{
  "head_dim": 32,
  "bias": "all",
  "tie_embeddings": true,
  "init": "normal",
  "seq_len": 1024,
  "steps": 3473
}
Each number is 128 + 24 x the weight over its row's rms, rounded and kept within 0 to 255. Layers, rows and columns count from 0. Numbers have three digits each. The size before them is the row's rms in percent of the matrix's.

# q: layer 4 attention query, 64x64, rms 0.315, rows 51-63, columns 0-63
# k: layer 4 attention key, 64x64, rms 0.296, rows 51-63, columns 0-63
# v: layer 4 attention value, 64x64, rms 0.287, rows 32-63, columns 0-63
# o: layer 4 attention output (transposed), 64x64, rms 0.236, rows 32-63, columns 0-63
# up: layer 4 MLP up, 256x64, rms 0.232, rows 0-1, columns 0-63
# down: layer 4 MLP down (transposed), 256x64, rms 0.199, rows 0, columns 0-63
q51 087:117121135134104119110143148112160136149107116133124127116123145131100141173136112161120123182101132074115116106114103157125143148143153150157154144093143059140093141094075162116136164122111113
k51 093:149119142130106100114118093106106124122146140154144091109143116120068136144142157165160132128153129133094120156135115151172141113114156119203096120069120146133104133108123117125114126166098145
q52 081:092137131152114117163112158157106129105152115132086158148110122122163149159125140160125107141130135075142126140103171140177087140111162101124114182128146112124127096121109107130153152082145143
k52 080:146112103086151155171152129124153132141137128088110159140148137120158122098127118140149111141073090108095130116124099148089124157144134073091130136122158085127144117107126180124148098103131130
q53 109:170127108111118123142118134100146097168147101093149128158118105110187137110105152102134110129159123192143146135123127076116129126152095124134140145174124150119140131119144113154165090096136095
k53 107:118115117113144172137127154138184139170096106157162175137140133091149127128126122115108113116074108106139100128118125150088131145114115115097143157122142080136122159163123132083155098115094132
q54 133:114127100161187133141095112113113132074170109125074147130114115157078105134109133119109145135156119152093158129096137108164119119119158129117148136132171161113140152107154099145111129156123128
k54 137:149145128133140084124122123142070125099164189081084126114136132189139121117121125123145140128154171141127140132127136114137113112132128132115125089163121163124145076143146116156104164125164117
q55 100:140115113148160120101086173135150080170103133144127122164103166109130125159108095116111154124123108145131132135111122136093113159105129164152170110095137127154114131146177104090088140102141129
k55 102:152105123126138124115123104126183121171082114146164158118133106088144137140102117128088113130082133179109103124145111136121188124107133086157123128130125102141127156115126142100157084136114101
q56 096:159152173107121158174167140150126155109148128107098137118133117110088151146128140148068140131123140097139125070155134121151118110145174127132082152114119084128112087113138111132117125105135110
k56 104:127114136119133116156113132106093129092144173105151105142165144192119095075130134130156163124136120122134158110133126142170087098129134135142153117097119139132108124084121154168097161163145142
q57 133:107152126117158134121114108143158105092127104124095189110154185131123104138119128165115101146115105126083178111151114121141133133139143149127128170099160117123152153098104146165137130146081126
k57 122:150126129127129130128128092117120166139143148169122128111167114146052101121159181151122186116141139116124121134133114157157129098132132125173118135127103143095145140129160144102065137127112115
q58 115:127133124137125121195135156124150107104157142132095154132192150106157121126091131173104103092117138146122101152120123159124098123108143081125118148106148105155104151142111118110162140168126100
k58 114:154111130142138139128125092116117165138142118123153130116164121087065113130110129172119141122138135113095129102094126143152142080102192100148131154124135112159126184107127146117078144113119131
q59 103:152128118140144137147172180154127123106155123129079140110151116101108128114123153157120111089133165107160100138121106153122132098104168087142099125178122112085131104098109112104148118121155163
k59 113:116114140131137108143125086125074126085191159110098129108119127155102115149117084124120153138145132119101146116153145133158107117139163130122150120109129170166121160098132130148101164179157142
q60 120:148116127143129150168133099164118085136164099156114145136129145098076144163156124139139116108149101163101162114142161140116118113124136104160105141119140121133153130115117095104131156082105063
k60 124:156136147131137091142125102124090124099139173115109103101160147143078126139120120098131158128148151117106140123099135161180118105131139148179100096133100150119123134102150131151076176155129132
q61 089:144151136096118171124135080147137120091147109162167125151140145150055141153149132123107125103118105103108150146158142144161099106111136138116123160107107095139135148127156124091112131116081095
k61 104:130129144155124082127122111128087140090144150138106080098151147136068111131127144122147153133166147127130147122121136151170128096143140144185095108129110170121114131096148119150084157164126131
q62 103:131118098066123123099101134108144086161098138173150094185117128104169146154125156077151147126135101110119150142104130112149127117116161123142148114132116164105113104137152113109123136094151137
k62 097:097125105116143103133112118136167132179116106136114145128123138108122169158129121086141061158119137138146093160125115147109153144110137115133097124145110121183093140079135125092147105162099109
q63 096:133140118083153128073115163165152087154096112165142116130155131175122136144105114114099152099129146166139116148136127131096112121127082119164129111154135137101113134143133161104067129121106112
k63 084:130115098166135097091098087135110141105125136139118112103123122102082112191136145099115150122129116146142135115155151137167177118129151166170123112120087171107112147108131118127099132165110116
v32 094:167098128103097119093112142075133092114117124106122138170092134148120115142116134141089145123150173115128085154117112165160127106129139167120122173139117098104137145150142150129155102150112082
o32 088:125099154138138114104163158121122144139123125073145135122160130084119136139117119127132128123145151127084140130099124127167117173172090121097097111103163143085110147114105132132155191094144110
v33 087:123149120111094107114128120150115112128121112135118162119128143127146142161120119113157116097084152117145140171149126149140131110156158130140105172168171066101113122122112077158084178139123112
o33 091:155129138102128146171141125120117194112170133138151098158138092133111137115118124106129147120132162168082106126124118132136129128082104127075127123147126147143131152156156107125116082076113164
v34 086:123174079131117107108169113171118151150123120145134147108149106094099118120155171131143108136133095137155105131108139117093097132138106119108138111099163138160096148121132160110170141189151136
o34 086:142155160153143154124114114122097110116154132113106111168109111153144132150128112088162162130154141090146134092139096098137186118140178085108139110140126109129105127142124147146083095149086122
v35 089:126150131122155143092120155092124172142138096123157100113131092109123112153116149138147114169123154165158085100165120074162114164114112110124125135147116131136114113126115185146134147107149085
o35 097:116117172121133143149180122161113136122109107154113138108112146160105128111139143163122107125137136074099108117157105196141137104085104169122126122122144096138148072110136114155096124129144117
v36 094:134139106151126116146134107126121163080167118117110147123098084106111143143174123137121129126124143112142154158127133124118114116200120100108145097099075126140121121179176157129158103149146123
o36 095:136061138135159169125137121143130146130157138116129106065098160147150111136095121131127095135116137157125134069127119098123114108126135125143101149137207127154093150133137136156120129114125142
v37 084:151125135121158088122114146141105169125125167147140095122095171132137132114093178134125132172113132127076138086146127099092141174124126136139134122104082168154125125119142108091160106120140126
o37 086:096159123119120151135103139135122101100114102138090179122134106164192153154129147179142137108147105122139173127110119127110092131096123112131120151128131090112126157115149136092091158139103093
v38 105:106099147140166119087120127180129166147116104107162157143153101153130114129123126148128091139168152134128085089116148089122115099119137147118150136100118136135124121110120161122102125146192081
o38 109:136148113116125124139154103109108131157125153133082124146118143115120152171121121127139086144146107128131124175156142140134131123088096122144119168107110086115106118169140111165184103161066108
v39 094:133133131129110129156138098120123127093089113111138135132126140136184125109128113102105140110097165138126133121123186132143174140108180148145078163098161102085141118135154143076144136144105124
o39 090:133097135176129111094124174146158114097192161117145137134183076158109123104104161137135106150132120126120122143131116103102097111128093124106140124097129143127148140160134133132072116141121143
v40 089:170155111105085105113111112166135142123133138139148142103099154150121153105168174165105103162137148124126103100131160114134135079123156144111109154158129079109146098168097146102124136129133114
o40 092:135132098148126110132090129128084140105130127144122128156135113103108165155064186115113100105111174104098130143117172118131162142114112112118152133161176135125142134116137134184111111151113111
v41 097:123153173155157158163148126118139137122138114103143106118121111101120148175124144098117088130168157113127139132096081156149152100135108079117136149139095113084158093132165130129118098124147100
o41 102:129093126113139164073121110142114151145157160120104131106107156124124096082130168140143090114132128091144150108131094126101146167100109141139089179166145129119132103111134103131160170145140119
v42 098:128132132172134087161104135150100118110129187129131137127119104134152150113133090120143182144141123086120074153118112126149104144133101132117145193127093132104125116098090119135143122090104129
o42 102:112144120133154114080110100140130111166103122111161118102125109154100120123130119144152140137162143149129124105173105100137150115071101109118164140106146117116152163077115158095167162116142163
v43 104:170122151122161125129113055112127117118122137134153112134165081153098141137124140142155104134092111101098115118134163131122114138096086151116144150126124173153148133180104105120147120121175147
o43 095:132135094150174078137144173155125117120153110118104153138157138130113080174124147129129119122115129123162174083138127131153166120124085120122108162150124112170129123099101126098149119127127082
v44 098:157132157115114082177112157142111109130138100168109142129125159165137124168150121176092091119087144118124143146107148121146147120116142106136155164103112115085113105145107091143079122127134127
o44 093:095116125113118077123154150108132133164148090145146083117121115138150154161146165106126133106146129127113186160089138134114123116146074131105104164152155092130136106141155124128135085161136119
v45 084:122172104109100171131093123123123121081161153137161161139098142110122100100132141103126149124140165156129151146128128118124136145156099128095154113154093131158107147080093176133106169129123108
o45 083:119126076125153120112160108114160160170158112121064118137094110108139132104101093129161141154120142151113085136139140165135153138138144115111160150107114116140094094117108131122101172113152156
v46 105:120083074142164140140163107117126088131136059085120158116156108119157120145123152124154157119145102124135159117132121124176129135140146116139120095084145163101140153146142151110141150144151139
o46 109:160134160165115117122144125164131127141166121140149138110117153082152123098096098120154103135130137146186127150110106096106098124115121178135109087117105101138109176129109127097118121181116112
v47 091:106134100105124119119190132151113160098126162125120186141112155113097186156120127134112145148097109097147173102139143123124141098077113162118090111113136138145125163107129134153111118137116130
o47 098:131115120166151147146131134132119135181104158105117134188189106105119155100160150109133106098110119154122109106098136129123108111136184092109106127136078109158115114165116119122128150138112123
v48 104:169140115093171146149145143117107183135121120135152121127100105104061114141156095152127119140138110128075134165129110089119153152136101104122125114098139140171140110120125121165153143113101154
o48 098:136131131098174129092152134124144136078108101095106140165127152108150155123134141126085122153127164125160122100146146153140112070128196097144108128130142124146153104082118096127125128138109140
v49 094:148111178095139140075104142102129130124126130144151119141082187148126117109106130102125113124154133095091096155138125159127165098141108120143093124140162118140151124152143156170083126146127099
o49 095:116106129074087146174122166092124148132144107108122116153155110130128147148141136209154127126130110111150100125168129096152118152124139136127116128131137123127130137068099106140139153129107081
v50 101:134104113115134149118151085150147161084115142107127172174104164118123110101139162101114153114143161119114124139120114135117130152114133166103122121144076106174101099153159152126116110148171098
o50 105:146150098143133121115111110091143114135149145110082151069172140107134174124143100134150098147117120084125099153107149151147183142133115117128087109150144130141104156122165132104116136100116164
v51 099:076114123127141134150117188157161145119122104109103124145111166101135130134123105110092133130136153098150136110149128129146107152104111135146129177114107115119108167120116131135084199127095171
o51 097:175133139173067102107139081103126102137127097102101131114160131144122096149188129126104114141125134185113097142140135173111097118108123150101143139147107125134124149160128132134143138116158112
v52 088:112138092151129137127146114128120135144115076084150158140104147135099125143108131133075147177134129103160152141113143141157094160175110114144111074078139131167142140103136130097136150137122114
o52 087:106154180146112142138139132155129171128143123145110158137104123058107102162133101106121077113163151114143071131119097162107136130139132095121120127125128163129147132128149099079146138147133116
v53 092:142108159117144110137168066090136108129178115148150132122117109120121147137116140132145096096137113137135106109195158122084120128090100140147132124111144132096092138132159135135110124096173098
o53 088:122099134120166097176105097096129129156161137173145136135148152184101130104118115127110101107158125109161153153148136141135140154142135104137137115103105081158071102132129146099126116113138099
v54 093:163129114110156109155163131137146124124133115108149103126148129134124133167134092116170088114157102124077156150149221133107134086131109112155099138138119105121167115119125151111125127122141143
o54 087:141163103163167104137100132083126161122124117171143094141155125142159082076113165128105078142151115140167133109145162135116101122132124128117156125132123126112151116134110086130115166142090136
v55 103:128142159139154096104138118158153136114093119146097114166154167101112111097154099125128142135124107153127113123110100140140124130170113165110104147118132083152130106128129157186133204132127143
o55 105:130108130129121142129116146143135101136098108135129108149183156143115119138110054110122119112149119101140098158140137119126161111074116118143116130160151158128164158204090139129121122112107140
v56 095:146155135157112152124165069142147143109148096122117116100111168154075126119123160111113173175099151121138122136145158135118105144106110159115131094117149085142112143147174149121101129127107114
o56 099:162083117132147112136139151156139122094128115120147133110123104150150109136143108142146045160149121100111144132156119125103128165144124074121108125133120147137123102113167175120128068147154130
v57 096:149144114108123108118103136098130128108109132126148126157118117119150133151148088114091146103153144117145101130148117093095156106140159143155137199132169138115095119140115153095068126091166102
o57 090:141103152126128107110117067140139147103136165118174105163138098134141152119132109174127109175104131133151137165133113162172132121090125121113122109124186113109134113128086114127124131103113083
v58 101:123115098109142117164092081123147118112131136126136126127162085137159120126154133169150127118138128196157108093140117129143146164118136124143068168120117138085109093119106139110151161126112155
o58 091:125148125131128092136157111123135166113130149109143177130113138125104100127105117145115183110111130094106137135135145127091131119091098141149160119087166059170137083144107146130128157136158134
v59 106:107118129154116136161168128095097117113071140091117152117105119148176155143159138096095128152133172154151103135161153140155160112110129122130152165115124157130115128129093141129082102093117128
o59 104:155108135077108122095092144126166127178151155171103108137180152087114107123130089124129161140115089139101150148140111130123104110126126123110116109096146139160155096101143148127127145143169117
v60 093:120110167109116128155102128102148160139090133100156093108124124113108102141132172117112097089144187121150125106162154141137155112128152121086147064182118122112129130134134150127129138152136154
o60 103:130121137136152153126072119139137153118142101117129161111142165113131138118153142125116144107102102181101109143171163140118139155146062121133111113088130148141108077127163117168119098114141100
v61 096:126122135082143115149105143135122148149152118119117140140120121115097154090120158108105138106127130119115070119179087133102198127148144140154103102127103150100165155127116178143140142098127154
o61 096:084155162147106134121079141129114111134127147129110146115151142076147140102132146131061110160127118145133141163159142092123162102101133142159115150134135098145097103117095175153112131118161126
v62 097:140102140095116100129162126156118139154146097113113135094124162115139114121097146121110107114128221101142078103140126125120187152112093145100122112123111131123140159116123152120090130114118147
o62 080:143144107167093121146095131133183142158139094118105133135130147135103140137185137117137092129153132110080180152127133089157121078089128130132153124130126149128085097122156130102126114155117119
v63 098:137142097157130149159140159127101127168132066094110147104095081132108102132144129140130102133146157159166116136110170103155113103097131127164163111116153144139117096129140141101153156156108107
o63 095:177146143109112116115211107137150130119142101163146143131133129095120124154105158093099087125139143132104134133147108123094162111154160120089124092100151121086113121128167141155117127122119126
up0 083:121150117134130126140157128152153153094117119126148148107116177100091149126180111157148117185095136141100156138134121103145113095171128196114152117123134133144144123127115124132135078155160114
down0 088:083145118136127159087105109136142140125107119116136117171157137147127184131139106129092084144117075130121170120152160104117200123120143132133130121130094125111137168148133140121142127169159129
up1 105:116114155108113138152130106163149162145127139134142120158121095127127094078121138136150119158140131162125122112104126133121093169151136141137161133205166146130140095072132118172115094132121149